From a checkpoint of a small transformer trained on Wikipedia.
Size: 13 layers, width 224, 10.8M parameters.
Architecture: RMSNorm on the residual stream before each MLP, no biases in attention or MLP, untied embeddings, normalized queries and keys, normalized values.
Training: a variant of Muon for these matrices, 169M tokens, 5167 steps.
Each number is 128 + 32 x the weight over its row's rms, rounded and kept within 0 to 255. Layers, rows and columns count from 0. Numbers have three digits each. The size before them is the row's rms in percent of the matrix's.

# k: layer 4 attention key, 448x224, rms 0.132, rows 130-189, columns 112-223
# q: layer 4 attention query, 448x224, rms 0.13, rows 131-190, columns 112-223
k130 085:151162144146125193060154168113090107156130094150127138148134072118150173190168169144019147123097112121155140110149097145108141131144106165124136115147098085116090160084106147026116105148140126135103185150141154113120140180159063129162147114197140127160130133114150157118151093122160188165198055124169091118087105131180113145137139131164
q131 094:203178146096206104090163134097106080140192109129115125097124129208120142134107126103109132109126103166153089115149078109061127155127134099130118158100177138095173128096162171097110067136109139163158137113117065107088075129174084102092158095118160132114142138087111116069140134113122129108150178093099141129122117139090148167131131149135
k131 105:119138180144083139121112166162129140123171085121097134112141113119128131115140132098082118175111106156127150125192078142115139128109134106081192087138114133156130086086136126118068123130202188147124099116135155163154089114172094131139185157146094152093163090145180096130186137067159132069193110181145162101115144131160161131127152148106
q132 087:089089133196077127141111131097070146124147187166122129114074146109111146168105175101113160125091094033090110160146134138131112136173112199146147160128111148161073153138110113169102114180159140140119127087142178104111174126076129070092100062097117166122182145177147125167129134162169145104119129085092135192090116082155157148085125148178
k132 115:112075119168133145168083107143138147128181165163091148169116075148150094110107143106172130088145131140109126123135126125146086068127142088117086104122106138118133075163069161199098158083083093095141117097121106117140144125094191122128097129145091120117095132137183128118070141080101132112128155048102090083134149159138115103177069120199
q133 101:187172124114136052101143147139107136160151096077165175101115180060115099178123058120124082107143122140094136128137054131192123159154111148212106123100124153161111142129133111133119122135111135086163079106114132137118104109172095124165061121129076117153160144124119157093146181160181107135125199119135150130129134136168154107113132206123
k133 097:098126143126116158168106182168152104162141126101192162141114108122126137107133158110114153117149149125143162136202151065208110059128185084127139135139102116158134157101092102085092148169095101148154136208161153128168118109146093174165150132153162149080091143131141231183133131162125169115162097168060165123192041138137109158128149143158
q134 100:154145168132139128133139121126098181110081159155111105179119098137131148118101152115041140169141152135115165132156117111140127150184162068095111086112144139148090154104180087188056069143103141109143085148071108140104112074097104099086142129216110142139112121095126151123092171161129151108149200139166073153164114144187096130076161112169
k134 109:112128027115121099075117163084100082084115103063093166089151138125179161153068171129143104107123129100141153079139125168126116151165175189167183141111111128083124122170178093050151143104165138143113096115141138130189146158124100140162133117105071100125160138109133153085105104107145087085135109165153084146211097103086135121126150108143
q135 088:119177183026091174134132032155141097090127060108107141104097094108157136101136157115147131084111136109102126134133116125097094110114126110094078152123119122107109155107098105137156094082217132119112089146212128116178098110169119145112151101117118152108070117133099110157129166114036113071062155107156133126117157155084111114110105107108
k135 088:159130101114154092146128109173175132069096124137126114155064160176106114091094165096159171087070161081126085123126169134118213139183101175124132133150149108132107121103115139121097170155153159089147179157113132141204182079164120100123129102112138130128183125110089137140119096111183134126094087116113140138087127116159144177118151074108
q136 085:135160182137083090143103169096149094132096139113140157112150095144138167126108124131122190156152144090144104133076143165108136127126092115092131162153133128135121126225056113130166114120138139113127132182103119118114177090128151166149145146134168131176181118189118143119181193165110121176102130109162126116170128155035184128182146109128
k136 084:155109106205161111112070089105159085153103111076092154123147092198103133096151132178062118149165078171134143128182176150118129117047155076141106125160146128141120111125121144115107128132154140125107131172145134201085131133125124103112063113166169137088118115083146097148157157109121135149156110123105034089067148081101143163209146157137
q137 085:067148144149161098162108135126143139071134163102133163184105132123097140157117151100231093191115140124195118137111154140115152123138097148149148133139151089129132120184098091179111104108145127116152132137143138058148217124052138125170066148139164133138102133143098144156147091163173162082135199146122116169165142152073096127127162134098
k137 084:128119158171116124159156088109169104082144080166166119061133124081079124163155145121192153112201142135157123177099142089140084151133130157078125094131112158102151098152078142181165170112126119124108105167135089104144099180082161109137099121123197086115059110146125097100117107139103078070047165135135156121148098128104101118069098110127
q138 092:084192119123087101156122117136122127116084160139127130152194183115115153112079113122198067147125171154145173123078135155168147119065192198118147116152149161084104168157134139122133121175158099078100081132106121122163171094137133159176069129110116165109143140158089165118151181157142126080108174168135193160129127100123148107116196129136
k138 104:076088157130146086169171115155156101141094154194143100126129151137102155193095141179141119085111162093119129120088156116164118152162112158112123142061112164128162139140126166134216103072097063197106129116143070110105140146111135080127102156158152103184101065156114137125071080154097123109102110090093137123172110172129056109138112117076
q139 095:146137106115171162136126076142072159132127161160167067132142118078130088070145150123139123187153118111124141190186163083177158128123161166135195129175072064136080145171066137087162166134149144100123145124114135105138168112160137107139118131196222158110132136151140126135108127131124113161120118125130138152136130176131174103040151130128
k139 093:105077188072200173183141128127115104136147139165146105075136107176119139137096183096213170108114135157152172139166133129113122115160105151079081089148174162140183186152071142164106115138120077159127157133148114120111149148054140102163121062099204096148130097164081091095117024160078091125121180112112161159103158148100118128175153119101
q140 095:084076143142118133138135103118061122119114135184111132155133117072090174171136141162158148149149083090147140116139181173093122172113102111195140130082165082128050178145123150129177124108129114122035112164142119131171165135115095191081126102153137117139132127190139143122110081201154149114102133166141133136140093127091170159134110071137
k140 098:127078113137138141130135144142114172148177146135107139079149121143117090120199141152113090118139143097048159108127094076163137133124093109092150152153125085091091129116093084140108151107169138134120188146146117076127141087007110151145112129138153139140062112132095090138165126113119145088118165145103116143105154092135119129042086074111
q141 099:079146157173185082142114094104058125088150151095124136136160087036117107174074035144199121172128149099141102096079173145182124144179142152143155166129161111160122159114143137157189148146165121148096135112132119128213138138106133123145122126206149103134103103166106154168153092141132144151108146081146147182171132147136096157130162112111
k141 108:102103135077112151153131101109123168212104165201100093132124141142078141109147121097204113085110128195098109168125104123123129066069137075111140133108130148086108102152106146204127165136090120170131100132118084124108118111076163128123080079086136146146097157155102106113094155136053130164094156106134111094092139149092107110203116173146
q142 100:140139181134077171162144222118100130148148116148144133162133174098074148134154145153136150134116070183123075158105135089131147145178152119127132157161164063088125093129143107060133137130165146139134135111062125152133102101167056168122127148208178162162109123096127112089075086156207113099146128185122132186160112111157144148107163059177
k142 093:176135112159224124139096154079112148140092112071129107093187083105152140117105117136109126152103132173173157161136086111160092135055127142074193186139064141100168172125133129134119132143149144081126115124089097145093110116101092133176100092132129150072095124153119134088170130166102110177069082082127075194153131130087195105115123132135
q143 100:168174184151133073123119091107070133102093156150123102124147167123113139141160104132113128130129110131125103110138154165079121135146110086150095129099069160088100131159108085109105099121141062097113053082116144108103092131120057158139133123166080165140145122111097132118153158135128149095124099157181116170150183121142128171107112149153
k143 102:132135097125142065103098156117136098135147112062070108096131120158157132158081130170172151087151161140097152142127152131144146133148168156111117170175117110082139124182194151077162165154105150089181079112170141111150175144165099193093118111149145114139138137131073153160121126129122127083153056161075106145154092125122103154045112094096
q144 112:110178107146090132206128159068171090151112106064080157103141133066145159134157176127197188139184101092154112100099189121126111196092143128146162127195102077153118143124161133162102098133197163126136127128101221122230121146173122178111127117162102146160165124107110109136125135166154067122113053109169139118080144080112094118115109089118
k144 101:195162164155152073138140147091138115075145129116111153142183134126108111131107085164125152139145142102156146114099102132052160165119126185137114106148159177113121126139126157130103154088074133111167121110147182138057110142113096101192133149143104156141148179148141155118139183132123105133112139107082065112158134153114124091113143074095
q145 104:141104107142172117044121103183180080120143117155140107124143189097065161118104119015116083100123129111092108077152105177150134146090149105112156138065103122161131095094159080149074080110115156152070143153132088120125055100167095110134109177094110079125157160142157112157145090152143119110120085091092151118132100102218160132151144140128
k145 096:101146151179135146154083124120100191146089137142160154088137110121152084071121210152123159148091190118149125154086106117130103116172162060159145130150100138104155132093164076144111121117110183118112104163118193119139139123155151186148091125130250109118141109126106156120145176106113123102096134144072127123091157158157115115134104167154
q146 100:115158117145085130148087137165115118124151158077119181170138106076084176152125137115095164133140148064106129179107162110129109125131082146181137132118084180170149112128150095145109064118201160121139070164066130114098124110093086140132094100154120126168103208158143176117130090152125113184109079171110153127135162090212126169124149103159
k146 105:098080105162127153158162190067107145094128102106073134130147062089199132152129122113150157062154139119115131179107132144157103169135132164123125138136157133174135140123159119139139128127039107067130138132097188137049106146159086136120108127119144180180146102089161134123162107167128089091123116124071102117133073178108120081088162106111
q147 100:127083113131155065099188112163156122111098111109157169134144094107073126152142121124075134166092108181132178151158129149126079107137052164118145095128137138117098078163143142139144130128078119086105180133138122191081162121051128086158089157119115128071099145140098140148234153155063129145151108121131082141153056118112114141118153099181
k147 092:064160065173128127110143072159137181100182100150129127173063132059167132173061129167123105109090121138108121102138155126100082168136125133122107144121122099140148100162128158117152129136095073140140169135160142080135136112141101148128167085157176064151156120061136149113072181100168096119136160143137154094119130103151107162065128107162
q148 106:136147206082069124200127103134099169114119141079164191164124104149163124108121110046142168099133172119162182145141118108174139151091127138091108063137105165172120160157095105114116158088156032119170143086204128128154092120104047083141135141141134216158099126122206156152101186118099122135140096082164172131117096119133073088111117187114
k148 102:168166094102129094118097134101173083154094151111137099167108145154079071099063159165108185064062117099116121096130158122123197089108167163175121081193133128119111123078091137170125149172097081134117121166127084125187136128148217091171088077143095111097123205181155093119144106148144175083122139083143132100170097155096123143123150119143
q149 100:154145131114065136143113134148141148168128093105167115126168116173127127117112151192120154162127128143130161123102081082064117095181109128070163144123135215111078146102091116137130153120170098120100145142079163123131130104137123057085117058114137131147078159103134204152117197138052114072114154118186115183095096147153164115145163094173
k149 096:095112080140118108143127168081118122127143113094088113125132104095170113164131102096116157076130133128125184102150166100151080159096134175115100095097123093095156096168171190157195118154164132144101108108133147055152105088117111140123158146069092163187176109127154128091098138120193106128140095106171134086158136104125153124163151129156
q150 100:130145135152142149181141113132191061160162113082091128122157157159063144127032120077147124117082097132102117066154177095125177094133124193142088127170144123097107139090132134085089162185136063085142175112088146193161103132078156132139146151080117149131151159144108132151136125138077106116076132095107146107164123132119100111165129060116
k150 107:103091070155118061153166087114106120091140132078102088103146120087142176143141178187084216119185204077114176137050113106116166125150116113171132163130126171082180139106136120156154147102126118097164095141150163151076118134170089117110116089094152174131158125199164151105119149133108064145129163133142107087163105174152129116047127123129
q151 102:149148120191089149135091158186049166144160140074159177168072139119088080142128119137085114173119123141149122131143087129086113149087136164167125079096129149141086143149141129131118121133096123087146068168179150146142121112109107090155135188130103121097076102165125111124122127135129166089105092118172110059210116093097131121130140135109
k151 104:136069106165125097170186179102164142091166104128178098116113167138132099201150112135102107140162191116160174117103130137152152163169142147166120209161138140093102162159124121117142105195133128084165139122147164090069114155172102069137083139139155131122119101147103139100160128139107074156165119146159144135160099145094149109074132086123
q152 100:120089112110175090126076123090121135143091159063127129099147106105103151138083103108123136160130125154104123082140095118147167176101097155119121142175150124159103124120082057148075146163155101141159053069155159093150143135130124187071137139155089117124080090129124127118144099131142141128129128136155142126144115131092087128152122086146
k152 097:196117145150103125166143127120110117106138131126107060149144118123105096113114076153081147129136114130056154095169136139128141140187159132169088173086100157170103057122123163103150120144096157100133143160191150079126082125141143135143112132105079170116154121136128137153169135110148076153123096154167116105159143124138098086085157131126
q153 099:105150072121153082101154083100143101098053105107151113139068086165124166158132115160122174110160148167127151127142156107116146190113064106123108081146080154102189136118105083119155126157100177103102164161117157074149152145179190135168148161141067131078099104108090119105075182109157120153135168074161082059144157117117144141115116121107
k153 100:165131141109136138147147129088107108109119137181126096070131198159040134140132093132179101133123110178131146127127156126111125110152094064093101075121126099104137123203056109129112055087141128072099250121153124168097117152115166168110090122171108104096134120117125113110142129110129152110103119164179163173155061086091113168145121133184
q154 098:117110130160146102119121124099131114147157116176091094109150121153113106095161101120103112110207096093153079158166149177116207141171181145209147145104122133104123110091121138156079095101142080146170153125125103100134154127088089155125120091137164109184144045160120110123167103128170166196122122123090122176134104125136117144120115083129
k154 100:109161133169128130132107107146113172130149144187130189097143083074150173187118174178158117151128107136124212128185089177122090103084103082180141188163111139027109123104153138104126146165157190091151110147126124162075114145102077137107143177110168176123089100113074125159089161177111109096133130151110083150114085140135125140113080163136
q155 098:211139062140098123119144158142167155149168089151133122085098126174193163119140121084158106097178142110095129183123124118077154121222148125117137119114138187101116078171173153074117136133168107141144159091095131064142157103081122112123072059075176115143172122170098140153122130165169089150100186080127086197097119184103125166140119090146
k155 104:165138185118111138130113079126125136171108105143122141055139110119095163126127147088095117116177057121135130137145102135158128084114107047128140114132132131100131092113139101158081153142090102147131124123107060137122128098116181096133142154120180182165111131192146116143093140095165168058150096146132154148052133134112183151144143174134
q156 097:058087175131119067055107135186123061128082141188140063078108078100149121129113119148122137130106083119136133150141092108115125096139116087117110117152071143133109175143122103127098166081139134091091154105132123139136115140096154169137146101141129172172084160090113188128142170151157096109155134081165146100126155103131129132169125148166
k156 098:081126070095147151175138132118107179138140167170122163138139087121138132136119142121137170150115134120166130118104148158156142146135108189146091042051082120168093082142123123132065183091183135163086131176198130150141165075191151128147112122164131140130143135173124120153073140128151191106150118161140121190169126073136094117156084177175
q157 095:104185146157149196050160120136133140156124164091100127178154135087135132062146141084126168169135118082123093186087100073124101107177080187187136091103086149161139091151139169142132095077077174123181184159078159113130173051118179157084147110059177091111132150167134118103110168110164168163107164095080099140128124107154101062167178179199
k157 100:110125165126087143178156226121130154099117162089140118155115060058170144166116175125123143107170092105140124074104139131127170161123147145185144141096108157109113113091100133123122176163165162117119127117109170137085075199155154094173137125167160116124104104147183169087140128192129077102100163134088115149126173154097181131091157095071
q158 099:108155162089116134078042111148099145104117079101162123152116112104148159143119094093134104166101128125111126155155139158130126175067095121150100127105162117156097096138144129139197139085180139161199159090172180200105127135111149134163183162130069117088068137117064126160154198087120202097081114126141109114134165072091117119182150100103
k158 092:144176108100065109165155142151114135085177179165088101068098179139083099138171074116128164141138142138146115131124096123059137113193129132095075129115098173136118153100117128068154092177179132110115146156137108148050138104177193162156121131212103140122161127124143145135101100132147164192161135180129172114065108112128154146113069186129
q159 101:112180151131090146158105162120087095084175115125088116136081112130115146119167146116088097139095179174124149112152101152165101193132116158105094109135143178138076208149145107145146132117050149140130071092121103130123126125153116159158132135143115124158165133066143142078163135133115108111164155102176156112167134117145174159067120144142
k159 101:102087118107124137189172167095139143129136100141123098114142088142070132146121140133088142106145171163136141156085200094193160145111123150147153139125136119088177120117106112137146169096131113108150141130173129126110154138126166114137097055139174108168198108120050132187098113173114098153144105207088116210155086116140075104106182096136
q160 096:103103177109153120112157153150172129165167083092143136093173181147117148154158196115146141118134092130112192124141149069153206174151125091219172081178140154166142137117153110128114123114161146090111144146173042158115138141094082159102137148081110109131143176124120106156125122156110128156150096081056132149121156127110135149110079083133
k160 093:135107111093139138141117118072162130093112154097101119108168133141193159104087175226123084141083159155144133066125125132107095129136141136154114092150086163101150154124131103146057139099106141110130171136103196145126148103152115151126187102095153155124112159201138161196158143125161159110126132163104107064123089147052162146156103149132
q161 101:049136114080121087104086155133113177154164084058170118111097194128120138064095117160142115121100145139090146121171153117132148100090100160115117206113120126125150166188102095123120203143165167145169107082137143215126087165147114094155142096119144084166147143103085190073133175103121134147082167152055057156142163123103152115066123112144
k161 098:095155114127137151109141095099167095093085120125108126086157078045102100141122114115075133056188156136087135064157105064198123168145151146146089114163167143095153111138156117128137129129097178121192085122121150176111181162114145087087118149168119168165124165133107084157127050144133144152147116080097102079139064102148133134162154141094
q162 102:135096109239119109109125174062125126156142105110132173112177160116106123134102132107155134182087155092193122128122167125098104092126170186117114148132079120066112077116108115086096090115176134141162128099118135103131101088113189177097098107147139138104172156108125091163127099165136110167126059179171158103086149129153124121110065165166
k162 099:110193125118130077062133091180097119052146097101080127153105137104163145111126086113121199119120131123119113083152122095098115124157133186121135141110192129099170102115153168118125095166091188057139064093135136156153134141123113101132227125133140097127158123089097175101140127140129144132143161121113154161113118125066116112099117129114
q163 097:105124079151114122151138081180125125100166123152109151107140153140144099109153139142101103126086209132074223119101154159080131143100126098119111180078138168134085120150185170114170101104069064176120107103125069104081116127162133154132143110120137106117149142094165098133115146072134098150132133138115156126103130135131071155139139166096
k163 094:102147146124073148127111134100107077137090201155081175096111155074136173074145150158118081173074122121149060151144124137149067139053128074138141176147099099149156084134161090136169162109154111119114162168126089091133099148097148126141096087097133175097145098147149113155111097152123134103120200152116129170058151111132129128099159126134
q164 098:178152145129129144095183121090092120113106059115162098099136149148129153140188108185156117153151130146128133156107148093118109155102108096150123146145119123111173129153094161100115113142062099134082144088155072143122139125088074108075074167145100175151149091170097176117144084166060167142128098166137125165170152141028075149081142133139
k164 094:091137153125114155102156098150077104091105155135113074202130091144166097181104116179134116147181103109095150117128139131128162121126101154107153074114114116170149128121178153135153141171094122119143099128127138095060092154131111133114144115118106113108128089114124163116132151103132198094129112112229109139073052120146137120202139150086
q165 112:170134146140103144098109117135165118109149164152195053098154142096131078117211127111155113092106123149124154124086120125086126116121121057096158145117109147104104143131108157126149136184108156099104183133142088116122103111146100097190091148104163194103084108124199066079103155076150154142151133089180110152164053168109087123153122121134
k165 110:204136141088186159140165090147112126156129133173191149126106162129071120120147104126116089132096118142139131188108094106109155117054104125150137074120093092115141138098129137123081140101184123146122174130112082088145161100126181161125096127141154099155105112162133113122111125093159125096133128115144134132049172122096160142166133171111
q166 097:169168111136161122145172169127152144086143106125176169121089151096146104126153077149099134174100204111133088199149175166107154113110141107161118124156141112141036126151136164159122078140094167060162098143104092194082186148075136072102108146121154125136210127109134123115101138142109129122139109119065150164136206119120087131105161128128
k166 097:111127126176116151080143119145132129098181131086115162110119094160151185171140134058100126159142122129150134152165074174151116145109118000123128076106117142149136143113085122088119176153129078150055138103130095138169141162142152129134139077115157109107136186156119172140127118107124101137129133155138146166135103101169135162212172143148
q167 097:112205148164162142134192095119174139080118066130132141118118128139098104128123172144150128182101056121115125116135141104110157186172146172197096097128153072109086127116176140109110139095122103136156185077137133110145108229145145177130118096176135141092131183102149147138101095125088103096123168145141167078096185073105116143214140106164
k167 103:110099074160113111165079126142136095135137158110124110090143106140190157124111126137122153162152204112112164128140170173110115143169142166151113161126137197019184126160171163097113132147112104061154038112115156158073129123156113087149139151106101132118182112166146172134146169135135135149124138125132121183125116136148121072075130147126
q168 102:140147102156138081173116114104154130134150108171109192156142085135129188172099094066048115092124112198169156132100127146192174146042167133124085155123107128064129126126100146111156148096149131142180148134172162153155158172109150125118162156117109145142154125119147106080070150101180167074096153139128112111118139072193182146120098141115
k168 105:130151110120089080120129115134149107049130171111158100125127116119091166106105093141114178156096127097142126144113117149141132169199124160176041072124111172150099126134129166074139110161144154083105079185115158156141177158144091102139087093075125162129183103135135116131124082199137082109079084113139114098161132160125109142121146146162
q169 100:136159177091123146065149151126133132073183081084095065071109137148099170113140110160097132152077145086170100096116126129124091087111092164119133163145160132117140195145106136129149139179056184144139116120125096158122130191131189171113159145132138079189119078082120144127119083107144152148177137156163110162151134135095097179116188114157
k169 095:075063106158084188181150084121178138083129058158144133176110126115163125156106120096134131088091132179124151135146162139174181109145126120129121126156173089086174115167117120129099153095169130110119103068110140171114157120142128116215184130157140156115175170091064103151122109138187126135145112131100151124149113081180145124089127166140
q170 109:147124133149123140169205066148129062057102119087114180101170073183152081133113132079127130134156154154160145090151131085223166140149071115128141107150118111138112090128174136101086130141120122026130103146106143081156191151133099116126164164081061180149108103127146133163114168138140112058133113109144114121087115159144106103124200154140
k170 091:183080123119075115142096118067130133129104143100123106168079167074101139114126179165102149102099088099127158138105118140079092074159160153162128175115126132169120140148102128138134128143141103090103167159181109083140127154104142196081127072155119137092083129142110148090132120164130130109144139174098121106174135072181142074132108121130
q171 101:112101136108198117159129134117128123154103127185128108104178150107179066099136163166093134164128177088124116116141141151146113118077113108062096107134123103145140145067109182170126128115144158105035082122110118090170182178120131151099097133161147184132107074095078107090109096085110093109175167182130124144069143160091082174114107106129
k171 102:128109101129108128176136098124164096152125128104076136138140119138174124116094067108160093191121106078112089141144147102113070143114097148101108136052134060220123123154108142097131110128109123146113124143144144134148157184151109107097131163115088102135128111129137149114088121177078162127181080102112081098122129118139145128182167079054
q172 104:103154142162129107071130141122123074061143149107174071124176122102177141160166111120100081193135084125196112121093170111119130150088140162142053100182171126132117132175164187174113158092055101185155108127128188111163184154088159092082107134125090160149114094092121148177170154163154121147092114177113095149129126176120102147082128130127
k172 100:120061156147096155140209085148127148097110137141155176193170085126101085085130102111088141134116100112155096096101161184148079085139133145140157175076115160078137138158185164124093153138118104117094097098126109110068110195163132159179145148171163138110160141093108171157112170139158164167178094114088184107138047121135144164158125175174
q173 100:147058096098167143100128128109138149130102110122183052145181072088177105167169182139106123112173117078122150134136154090121138145128145065137137140136152099159107119105172104163107121098111094105148116104133148117115159177124109105147092102078110094103150113144092078179166132109113155070112135151098108126105083133153120150082104169139
k173 108:113131130155195166078092121131111082169147160175128127071124114136111156073176142106146125127150113157080130172088166103105082104093103062094128174116069157174160166162112097125128118155110128124132184132140128048150101109102142184094121143107138082106113097130137135160109089097110150142151203111117174142070117122195171164176067142125
q174 101:111097128090110173096102157173112135138100079098142061123171142134138139078156102153094177089166131159154158132139127195089095089054112096168109098071172116102123150133109073104127093124140158178124100177131160126169142109141066177123128090111127136155124135176104152089159120052074170109160111121117166136108150084135123205092106148116
k174 098:108081090135145141077138140109141090139102143126143115151147091128184168140175101106084118140124152110118146144132140148089151139151115077086112158173126097123131161119101137112113127123106126120167173168140173097186117105173143147124090158103081154168120118159130057109156094099108134116091148151077182132104098183205119087087114093097
q175 102:127137141153142192127158142073199127103146140155129072180091099125120104118129150108160104108177125097194121180139144110139113072117094164076034121119102154178165146104112129189111133053136164148079095140143059062171088117094081130156091127189107149066124118132124113124140138123163106123119131146110122141179166146128110154136109113131
k175 111:111127083098101175136171160102135170164117105133139144102134111167114080108150154103115179183143103123172103066146177157117084123143109092165187128126113081183101129185128071192136126049135078158149198109123124085177135140193147171148123157099146094109118115084115107090168168106111098092133159088106118137118082091116165146199098143124
q176 111:113174158148153211102145133147126102118127184101146149078152163098195095124153164117092072178108109102165133172058113111198127155076073118179155134150099151160086149138157100156089071081178207090136102124114126091127143059160029112108062133100110091134134075153130144168126137129127110164132116125122129084076118116134107137094129161135
k176 102:125089122165112141081119202166087128072070158189107114146159101156095054136118155126149127138135115107115141085098126065086073091142133128176111124148155162185160110125116154142122164167101067146099156139167098074060080175099145155139108142098131134096123157075067111127179112129130119098108098162128107088173120140139168098209163114067
q177 116:113133138155163155122116147090141162124145164142125097102128145163106035078135136144116122146128158097129103180153157142134135144180132080091144053085123095101071156063122142161107156126118104149132174121104062097080153129149114024152142082174107087152150122100175117108102159167112186170159144121123138190102101161163152082181128137068
k177 123:168149152104153124101097092154133121168137148140109135107127144163092114106124142084183106159118088169087144110121076118116161084076139061068177090111149154105131120119121128165104100149185107207081123128132091160144120126086198188105129116143092124135113177137132085116073075101143157147132140115142126105114150105133109169178120176185
q178 096:111096158141149163075100137114139108123170135209074164153158139106103096089088118160147105131110184093122173144144079128085191100143115122142152174142146104101127107076149154129124096087142122105148142122142076127093125090136163159164108095136105109119130136102127123132138131138077054183145040117109131131191070202099108101112100074097
k178 096:145165117060092127129188115173110137079196124113171137097147118143127129159162146145130133157111135109141103109122080116128148182070157140150092179133192120199110162090164053149164138070127164132115102132137113115089129082097170099095183175118148162139146096115106120120105082140131125142148220117118085054058163119136100118174133128105
q179 102:171136096145069125205137151104124146104097056123106158133106086066110172090120123147127137164205114161116177119124097073170072173122148148109153139165165103111141065137091113108123160105199094080176101116157160121173114129164116179120148118189167136050101102181090139080113177138152145093142071136147157129123137126071133154111127129136
k179 109:140166121081134158105146110106141114097128127116129053067143106130102135195115123168140190151102154110131183111170097136123120165137103163177109155152096116146169131165138120112166149133066090076157099108135184094120122084123125126115084174132155123156136095140183126060115096158151115127142232126136088168172180121151160110127134146158
q180 105:090165146122097178113104075135103104126139081123100119137050146152176133106072121197107162093091123136166161064145116184106137145093107149163108175136117133163149153125051131124139085094156174162134123091072126112160157181127192151098145154065086130103158117144147175079085174157100106106105076142126128123067155111100135171127101135104
k180 114:102122066149126083108175146168136085100110127149140143081172157118171193173107178137120132155093086137124156159127188160091145130173139200092103145143177165090111093107155102127166166144160198135191121148121179176136104099129140048153133167091099166175146111126112158168101080157115099109097093142162147088138135120142128128087161103112
q181 117:138134173119222150129138057111194137141128133187112064089172092132114126139132184129108111102183142142123136149139158095117204124150074063061121144108101073113123159080126131150100136126069063126078187158147087110122131107103154094158123105133143077113143155088128133128093106087129149153171155136106153104162072199119125124132123117143
k181 128:100135120072156123116093078101098133182144201141119176095112129174119160074163130132144122129128128126130115131166118179117167057060070063083159049097126116091155137129114104158082145090130083161128147126181088120152139098104126160149125105129090141118084084119105092170129139085142139138161115119117126113124120123121135178180117159140
q182 095:106112124186179146047098123143174147121097142122144139131132158072103098219165116097095074158061140100129101137142128135112123132044150082095058092164153127153039115099124165147061122096187134196121113099156145107144160118149148097099131079111098147166178088106090115166125068172129107130068112155147091149122122118154113120084119157102
k182 101:139105132129125081138143181171092101111149141117138141152136096155202125074040089110166097137127146152072135122113177122171093147176145144152153181113122199087158126133160134096158092183103121092111133186183106152107159144161135146191102146085188072091186153135150152121113147142139170126131090136102113103136122086128164149157146093090
q183 105:130098150092100099140196148062119099192093137064161131070117152103075177197104104147173213124113120115131088110112138117164138077146137192118111152141124103156186172092113109115114133105141171097091171103116135135121099071169137095117096128095120173169171180130091145127130159172118090099142038147133153177107088049179110107147114142092
k183 100:120139121152174090165048123141084146087123102094082086161148156135176137095080120143103143129083163139112166145148152145137164103180158106110145070093121073116101135200148144154108114115140076118126109075128108100109156124185116071199136130118092174117122107138160135144103214112156175095109109092166116104136131166134091082140085052185
q184 099:132113214102148137146135100124144143145162134116126065090135132098112119125145123143096106099098090148073133118106151055167107170152105140169138136116127179109162176101103167121158163114094161094159173147122158098104091255148120177106153128090087091104108137164112041115096084130112126127130123134143117107090152131135147135139091097112
k184 102:102141115159101117151114146143127161122112103087171104145121181142151138099139126192103138148169116067124143108093165133156135105102068153142098182148108144079122094130080153081174168160147118091091155127170165093100056125126107147105172069094180172146114088088125152125144111138112077116108157174103103119155084114107170102121141192100
q185 096:104128122151150148132185106166133132148190101096168133090122147161137062184151144174143107123102126041193081219081129156103101134161099149159165097153096128188146119120140115127103122138163170166154101125182127140089124070092140124104127090129066125167184127115104090199076118159085141111084101136167128089086091119106114140121094129081
k185 092:097072164098088122139113149138064163152121139176109108129091134111116132132148052116156133096129193148077210165127123072093140115095141101128105126134119099227127125167197148106063125164108041082120154088106158185063145117097140151150133158107104115128159128132105162128147159138110102134159092191091170103095132106133150141141153132051
q186 101:126128151170160084058123123128152130192125102113109050115045139075212087079174155123157182071129140134122145160118117122159152104131093145107182128114135159133123152153116126196117165092125175124130154156041101151141149126108103118091137124163133139102144200056190099112139158133086166075142152151123141149092148131185107110172156058093
k186 094:150116104087094125155112161159120150150139106135102170105157142104091136144112169191128134161151076125147157113143109151136117094091089061122109113078121088102121131179126149120177134145162158160133142106156156121112147091168200141127138124166044099168068143178141163152135072051067145148121120153155152149107163123123184145186083143112
q187 099:136169149136130163106174103149152076153122100115178170123058163134182080124138126112143121084124145119071112201148175120178148102102171122102100063122111161131145110145165124108125157082146155159115130134113108134182144122131100140099076120155102176139139142150111101160107141143047139073180171089118153151119198086120093136145124166157
k187 107:147151126142111108142106103097117197165132135167043142111156107113075163135106107101153147126132118116200091102153123135063177070097132066074106131080101111184133136143099167161073137129141118149083159123109108145184169184117190114177156098111153085127104184175151124123123181112099187109156073119145133194125078108069122115174106158162
q188 093:133139092093098148126108074134129133119129110100086077138147163123160129127107136120115112070070149118109100162146112119099101158158166188181154117164165165131143110128036124121138101148138149151125115079134163134139126099088131093154084105119188170146056170172116118159132097125178155148109069097154143123097072140169151152181081163067
k188 101:111110134094143127145160140252131139158109041131204158162082131148110077127105126145091147115065147136108146156126136137110092114147169116168121155147138086117127160102179118110158082124101150078149104171144090129100101135164097109100195143118173117179140095125141142157149161153117108085106121081133173150128103201119104089082117084073
q189 106:073114090091128157184120080111132128094074056121148117136157113119128185143127159131118125186140088125098074122124145156140064173169111130185131105159133090137106155103105035140144099101166160141121120100115182116131183138135121152162136137110113131124092152175038124110121155098132153065177101111116117125096149110118104170160139151163
k189 127:108117103119138119130092198198171109093097131067102094152130125130175150124102131153102164123108203086151131130135165102111137224177129163173066140096093153169126128147151150092150091158124181080172083083111173125103121103098101109092133136143080133150191108120154163127177124203116083117089104154151144120150107170144093097076147105112
q190 108:134134115160087127167101140185104102091151099184158090097119179148126113128153052086091120122131155062152164118169148125131165110125120108110121111103153107121165058134151141083062122146148124175140194143159076097115103166095117104146191089188133123130179141120106135133095119151111047173126065087140130151132165151136146148169087053146